config = dict(
    num_hidden_layers=15,
    hidden_size=128,
    num_attention_heads=2,
    num_key_value_heads=1,
    head_dim=64,
    intermediate_size=512,
    vocab_size=9894,
    hidden_act='gelu',
    norm='layernorm',
    norm_place='pre',
    norm_eps=1e-06,
    positions='rope',
    rope_theta=10000.0,
    rope_fraction=1.0,
    qk_norm=False,
    attn_scale=0.125,
    bias='none',
    tie_word_embeddings=False,
    parallel_block=True,
    init='normal',
    init_std_qkv=0.0414,
    init_std_o=0.00755,
    init_std_up=0.0414,
    init_std_down=0.00378,
    optimizer='soap_variant',
    learning_rate=0.0039,
    beta1=0.95,
    beta2=0.95,
    weight_decay=0.0,
    lr_head=0.00874,
    max_grad_norm=1.0,
    warmup_steps=200,
    schedule='wsd',
    decay_fraction=0.755,
    decay_shape='linear',
    final_lr_fraction=0.0,
    batch_tokens=32768,
    max_seq_len=1024,
    doc_mask=True,
    train_tokens=210900000,
    max_steps=6437,
    dataset='wikipedia_en',
)
Each number is 128 + 24 x the weight over its row's rms, rounded and kept within 0 to 255. Layers, rows and columns count from 0. Numbers have three digits each. The size before them is the row's rms in percent of the matrix's.

# layer 9 MLP up, 512x128, rms 0.208, rows 309-334, columns 0-127
112:136100118101106136100139183105144116125120177108127125119140119117121171107153140142102106070121136171141111105142143118126127131102093099189130156148131140129103127129168126150110155109096141139135087128108125124116110129158124143159155096169113146096061158100125157135176106122123133123134132135110118121120093122131125116093129181097128122130127126135090111150135083096149055158141
108:137118065155151130130111157111148124095134151096146144116114156138130141116115143140108087151161120147165147144116090090138152098131139071139140161135149155152124165170101135209122146111094110168159145130127160125154102118120176137143101143134102113094109164109148139123145150170137110099148137104110143102117111140138113110144128176091122111135160141130123132116153161160133134171129
099:166135122071109138141129112146150133139087146133028118137131104139156149119132127124151109108108135121157113122116145093161169131149139154135139143121086146176137093134147149066117132112110145123115107143100101132119137131112132165131161130115149138124160116122127150117165094129131167145132134140176126112125147128124091103120152115116126117104139137173155116158111190119063104134105
102:110123090105134135129125169155131168118160126120153109127132117123067119147128135108105134138133110101133144159145099099116183128131158122153114118057136142146116129092126148111117177078119158122122164162106161111154071108105128122153124130104131121135168124119130171132132109142126083092170134098139131126115174118124139157092100111104149121172127153131121144085166150112163143103127
090:120118100165117153102150115140109103138134148080171118132099096157130184111111128150118120133102163144140090132153115121138186098121060111156123130103128120143073107139124158128118139123151138078127140156156102101152165173127120144118094101146124113165104136120089116139084129117157127124098128118134143152118164107110147108146158140148104103116172119117154138083147128100094135108149
099:125105127171164137149173143102150131107152170116123131117151096104133117124112107135075094144141149100136131126157144129100099169109109129141127150128122150122192106092087114118155159146111090116147141133162139140114159121157125095147118108123108109137125171149145122185128145191153104108133123166083111114111134130111138121084111124082103101127152131141145108178139144102172143123121
092:123115121139129113195139124106147126121141093129158080140140149085138160139112125114127125151131179111137112164162148111092142119163170107128135131089138125115133151133138115125088125153097146132076122173148113089195088138117114105112110123140142168134131113129122139136131135131135125080134147151125134098148140145090140114152123111074120113142091104089164076141138160124095173140145
100:132134138121112139120117134097166150079154126144133139106158111121136086121112145135114091148133124129097126143175119078165123141128130121169159163107151167151152126101123156153113163126108095140134085113121142091146151179159122171111062114090134152123134099130147162151103171120098096137107115101161130096117138099145126117159117143093106128139147132189123142135136124124070125135136
108:123140151155115134158113142100126152143092152115104173139128118097205175119122122103223104100116144113119096127093137124139104118141120130107114082126107110174122128123140112143108121112147136138161154129146139124093160146154107102143105128107126140127107144139140131123131137122150135176107143112131134150159166084076088138142107104144138120149137106119128161080137134075134108144147
109:106140106100142114162159104136138127113087158121114108073175133124113170131167108160131117162109112102126077122117128155119115111143152135146157103129119117109140119101111127126119122178077137118118117131133104147062126110117096106098072121110131083120127147118145120144141143099121127152118140075138130163150133124088119158107164106121082132115133153161151174137126181130086113118126
111:122130083158132119078105141081134143146157138121117133164144139185137125107114159109131150143160087157116174153159109151122165110121133078118172114083172111130090110162142099135137127145152086122149134116132128113130108106129123186098176105097132133131138134117135100158102098166117101143139155122153098138102141117131132125100098153129172153151137106137133121133153144135142115169089
103:098068116085168133068109109132147127136099103134136118147131139121148130123131132138125171139123097102132116142172109141182132127132141133105131099119102099137100152164126138168170175117157097119132144143167108125129121106118119127144111103113110145123153136146146146099095162066166119129124142142180104126088150126131132082124151131175145103135176153167176120106106129123106131124118
111:148141116122152099127123155110150083157137120124162080165153090118109134134118099136098155169146142169132170174154130144099159135158121113159130105140107112135085151116102138108121116142106089139138137141132152065145110121083135160110159141154096156140145157118125111165106112133132114127090138180124134096116117100147138114114142146125136077126168091103106131163114091136118094165134
111:111104099125114158113098095107135141116130147107149132133112136120141084136152132180127092141071156126104094154103127089154152134102124109142115102127085177127124162150159187134128153097121120119136114131160115156126121085147127159111119157122154122166102174172131098107133136134130124125135104173116138156095105128111147119175109129138185112125124138161116107125151169151119106162088
109:096123095153134117175157126083129109137123149113163138101062152159158124134136118129089110144085160125152094115104123120144145160124147098144123095096116129112147136090129149123143189094118138123109128098164143137109096157168130135130108133114120149100159141125173083175120137130126136115111130108162138098156140086131131111128139190125158125125150095167123137144139134169145087111129
105:110135088135175163088150152120153154141123135179199137113157108116132104109141120109148114160127147097131117129104139162137129092157142111140127132139147155124147087093107127129147161131093110131123136123136102132121157116175124140117127091120151142148109159183166120169124114117111097140160167110162121094147089142160115166112148134138088113139121112154172153168151150136098130144162
106:157136102083072129160159129152138119089157155115117113102131121127176143152118139112139174124142139124143127142138091115127111109109176125128132094170151144127127167130123127132107081112161108165067126130150141140144128140104161104137105153133148146115081151092111117123115116115112140073132144100148081077105129118177129127145164136180164110150137129103123130111126147158122106161120
098:130115122123122127110128138104152121128098142121084103121129116092104146143120171079110128177120119127116114123158093134121091113133150121128114104148103112141126091163123077126177140103108161132164152141131096138156135119130140127090138163111147148141139093090094152134131146106143158145123147165124124090109137069071118118163128140141147094129164086077124166143140078111146153086126
099:163133112181083136152139105140144132146087162158113130106114139145096100097127122137146136140156099132155131171157102128123158102101106144133112147099135118121127128188117086147078134136144129127129125128132159082118129106122100145098087091143152119150132170138134079120120122149110115152136153107145129165084161168133165138137107113168154095108184141081117130125100163136147129132120
107:117119107106094142145159178138158109118109124081121114124127104144160150177131141152127133100148168111139083107183113121108137064157143114109102112150113132162085141115136138136116135201131099149130144127085094112163099140125149094156122096155111109109147104101140169116119149128100124141150134144136121138145152100151108161137097152112110117142114133101145178152121151117134132174142
094:138125110063176138123090128133154106117103129080117096126122118107156121120119116103131124151145162143098157114139108132155102140157110167167122125117128132133151093114154126169153137126154093092126133142090121098117110134141141153166126141146160140134157107148118148101103157151109146141150167086139113164129153120187104138103100130118168095119160148141082130163131066144110163133142
112:140093136121124104151158113110127101142051175127164180147137119107116150148108124115100109127126123121102100094141079103088149131164102133121171152133142165162144107157136155138121123120159145130124135155134135093142120135153120152110119154133111128105114097125140104166091133168125111147140178081140124077137169140087120100127129146092123155101139102088124142136127155158114156158134
106:137086107130151128109128135127122145125138109126136109128090088078127098078103134128061104105124134124132144139160113112127081094146098109135111125081114177141149169182117107150124161112114133142131130153155114126133120153131095190131139114099121121170157109105149136154119125103171142134117138132114092110128136149158111116169130092180139115145166140114124152178130115124144164091126
101:138098128148126100123144130191139154109107078152161118145150147078153190107102149101112124146106074125120123140134138103179133129105170118168113138085097121117122127140152130119129116117161134141058145109163107131146138119115104112110159125162136142146121157097124075139118117115165142161109135148131125114144142108097161085108164127125121132087145114147107114144111171132106131146129
097:096135119151136140116114142139152097130126108143128117165173100130113149120112122144121137166148175147138150135178144075088120108133138140115098172130135123137119131072155129136083135126110121128100157131136161110160135119127120136090138139132054189152152151130144130166124129184132109115122124169070123116157087166100120145127169124091101100111123154131118131139129110142164108130122
102:136117120171141141150141110181148115100102135116128139141146107121111107082155122101111102177139089125147149129111115106094094145146084124121116178123108111154169162142135095124121168138135100120103142109159100093114086109139139118186140133133102120124107070159130097159148118149147105149152128149149143118152099111137135113152090187097113141150107137178119149149161126149126120110122
# layer 9 MLP down (transposed), 512x128, rms 0.213, rows 309-333, columns 0-127
116:133115140157159084149119107109137127135132188122118134135099144109123131106133154129141100137122096124102136129150131130101098153061126099136131158116129127167160094149131142140113150128147138134102130171100175138138135121156136176162143109128107126128110130087140136116153175108109117133080153104121131156113101132147106187165126132154118189138119112198161097138127098153115125106090
112:124138122136155133110141130124145112169087129157123073119099076124125119129148133165143181131101139070165101163154133113150116121133138087121115129112093146106113070150119139147150122135103176119120166109146168108139118114071145116169109137118157109115124117123107122141160161133170119147110096125130128144105177108117151120107141100129099111136117126138086110102112186107114135161157
098:107136112126122089102129102125128125120146152148186114147169108103147131158133132137098157081163130096112111112145129166112129106132155129120146130138155108114112128134128113128131147126136186126126129092079121186147158141164130083109106092116125172117074135117115172118132175146101109107142112153098115172131138148123186154157129086150110161122121143143115098120127095135151146090137
095:132108188138158111127160108105108096127149111123109167139105133149172124129146128172089122139113118163116139059136159152128111107109116136128148126180143149105135136136154115142136102177146099138152104111159128164136123151139137132094099086178124133142104121098109089133144102118099125137107126092117103085126107146142156104147129097116078119074118110084145153144114103131106137156114
093:128124173102124194126128129110134133115127114150081125135143169120171111154131109162137129116102143107107173107138117115094084134128141135109164133122120118110165169124110104099092126116130165135117113072091151136129109127135139127114140170121099116119178100130111130138142108133091098136101141119133113068091099147147127165130111162099103129088092163165137125163076126105135147140123
105:108127059096117148187159063114146147143087085134147123136116145108102146134135111097111128092108126110108110132138156126099121138151174102187121124127157112066093144147121143119138138151102130135155137179110143128136131110100125084111173124121096094117155128172126140125113138121162143139169146127115107138132119144128096115111126159114142121128115111131136107096188111104144125137132
088:136120161108142154103065115133157128147113169119103159132138123180124133107138133154116117117138076167091109153104107121121122118106078140111175154152126126142158058119120104122123098127167072150119151138148137095076155147134111148132147116118119103126122164139134137116119111113125144153131120097118152119125114100122101143113148097197128117111132149133119163078126113117135078128106
094:146161091130091134152147104097083129133121090148147128152091124172141151138149102099177142174105131129106116088157134091116154145166140131120139071144137123134115135168121124103150104116120105148113081146131097126154079121137123147117145156150146119087116165142121120119162105098189155109139149120088110101150143163092136102109118128176129139122100126119144112109134104103144135142158
098:127153110097134126105136127112123158132141147161158125176124171153121134117120149131133139146147134126086138091137112095124139126119145108141138132116117138115172125105108134091131149106148145133102111117180119176153105084125141128157124113131141184160094118094070151118089146172161131120121106160122151144128140160162108100101140104137121085116100189094139115155097124146158187127154
117:136153128102191126114141116158119147142171100157134143161126130116111150138114156091157132163142135133086113111121147128102104098134117168115151136136092079081124067107137175097114150137163176119101110083134106132152121167143139138120103131148112144155116136120154147127114124104149140105124195155097128096138133137126124167122120132166129173157169130124136112137112095109093144149126
107:122102136126180141155119137142142083152121085098126098106100141069115165109126122116098120092105128097131103128142060134144120104126131127143144129130111163153124153125114145151119070076138157130138132106099150150135130133126116144148116126095142121114122112098125125118141115096121148121151099124149185139170110116161184178151152118140098095160148140165103125123100135171117160107103
102:137150096171113078134123147178100171141112123142088143125106126111133137117137096108106100131150150152113149130108185093084140137188135157150112138134107153133142134127166118115134117118139150158143083096110139146133118149116184117079143118162112158120149099119126092140168111156125115129112141106141130113163154142133147123127094109120113127151108105130117151195130116150159145163177
105:096108143130150173124116123132117132149111101093098118132112154138134127093108111131126132108114137122090110131103128120104133157139136077149126122070161170086104111118158134115100097146174133165156122127155109156111163151136174212115136084133167183132150127115099092097156108141133150120137133112122102133151151121137192116129132087160160123118121136130134113105120122148120144110111
110:126131130131102140097125142084092103137112126190122092088139078101136089162108127094158146101114100125110106122107150131125125157126124094143128109129172109079176156140133123151091121149133100119118140180125176141124128131153153176118115118106136114139126144138093098130114114130128165116112182121116107115093157140133130087109144093096183111119116088135131115150104130163106119155110
119:129148168149111158109103150105155147163137092142132104106169122132091112126137127122170122115126166147116117128126111133122173114127146136110099169126082122103130098123143169097178139140126129107113137116128135135140139123127136084148153108129114172191136169101119102118122133119091126131144078169109116173153153144063134130106102122082109129075115148115103131109146150097090136114146
105:105133105129145124135086126145198136150155130092128159114076141124127104174100176110149117106095104096118142099095094132123120135124129105119105113128112119134135095148129121125167131131117160125113181137136126144130147132110050107178116122135105127131160130094159130153088138100155168127137130117106171118132130115104114091079113161123138155139141132126091121073130100119104106132104
100:069094117142179148132102135108140132157138072164134149119076149130112117122122121135138116117098098125120136121111180106116111143124100146146134116069134137143144116123100141096121169117089134082165119134118147121113140118167190108110133100121107136131163119129122128139130115141124126165156135152130139090104128158091129165098092105101070148099111125142157112142106138105103110138179
088:148143140123129120104118137123132135118147128138152164171134151161131098157128135167129145109126139130109122133058121136121119101129118153107123134095161105090158146097117142117114133138125109134101099128120137132142114115136183101133140089159117146091111119161140136082121078164142110073143107095099170153149165147174156111103105125163106114149150107151120070136080164132177148130132
090:142150114144154117133147168147104156109086086064116145114144141124149173143128118117105135112119121121109126060134096166150101127121150146116121092148126126144113133089150110108127111181125168128146107160099123149163151145149187154130134105142144124139124085111123117137169109121108187103113169140160091119158124120129137127154148167124142129159114109150156115155140083121107115108154
102:089140145127159141152139070184095149151091133090086123115128141118148156141116152114124118147115113146107120140130127127124129140147097102123154108126156086147125096078098106120122106097144161154142140154132135138113136136149127174104161146102142158139122140145102121133163109074145138151152132148149149123141089169146147117143146153195127142109139085122141150096157146114169082091111
094:145134117157101176124130112129120137158112128136127154139088160191136149110089099124104090099128079158140137119125128169076140121108163127144133146132136108102117170130106112113104110163110145132172148158115113174151145095090089149147105125120119158140072140123116124133130133081162116106149100152107146145146137103141149104125157161140127173152119149112189117104121146120135150132102
128:100131153148114175147131166138106154142106165161127118102104115135106126113131151092121118161100185124106068133132107105082096150151118122161138142110132104181137127137164143141111113143138128137117188102093161125112134134122082138107132126087111104130143175115170101121162145101120119115113143103103113147127087124122137133097092135120145152103142126142119138147095110119143173187151
104:125113130104102148123151144120101122138131119155204120147090162142119096153124123125099100096106141167125138121091152066097144129130124131119115140136145112135119129105150113155160115116111126117115106108103092126112163094137105129114124122130067152128120122158143148155104149124133150143101147148119116166139134136071117078122101106108150152146142132139167163107092180123138078064148
091:125109118076113141117098125113126116171114108111128157127147151162119079146163122099105117126114137152126126146125107133086154094128118135103137129149142140189142123140115160138107134148104050153185092139094104156114124127128153137127108118140089169132116156188119170111132133095115152114098110113131129135105129126145119183146102136133119164121122132098170117090099090113163130107121
093:128123110087138127141170119146135140135111085115152102102111132119097099119091103119101162138118115139130120142096121141138147151158099104138116093109098141067083095176135090132117117107134154086100112106140121141105100119154197120115154161143148093090107101097095122101165116105149170116140093119162129147142159129120170109110095119122158126155103099123128113094132118120116151135156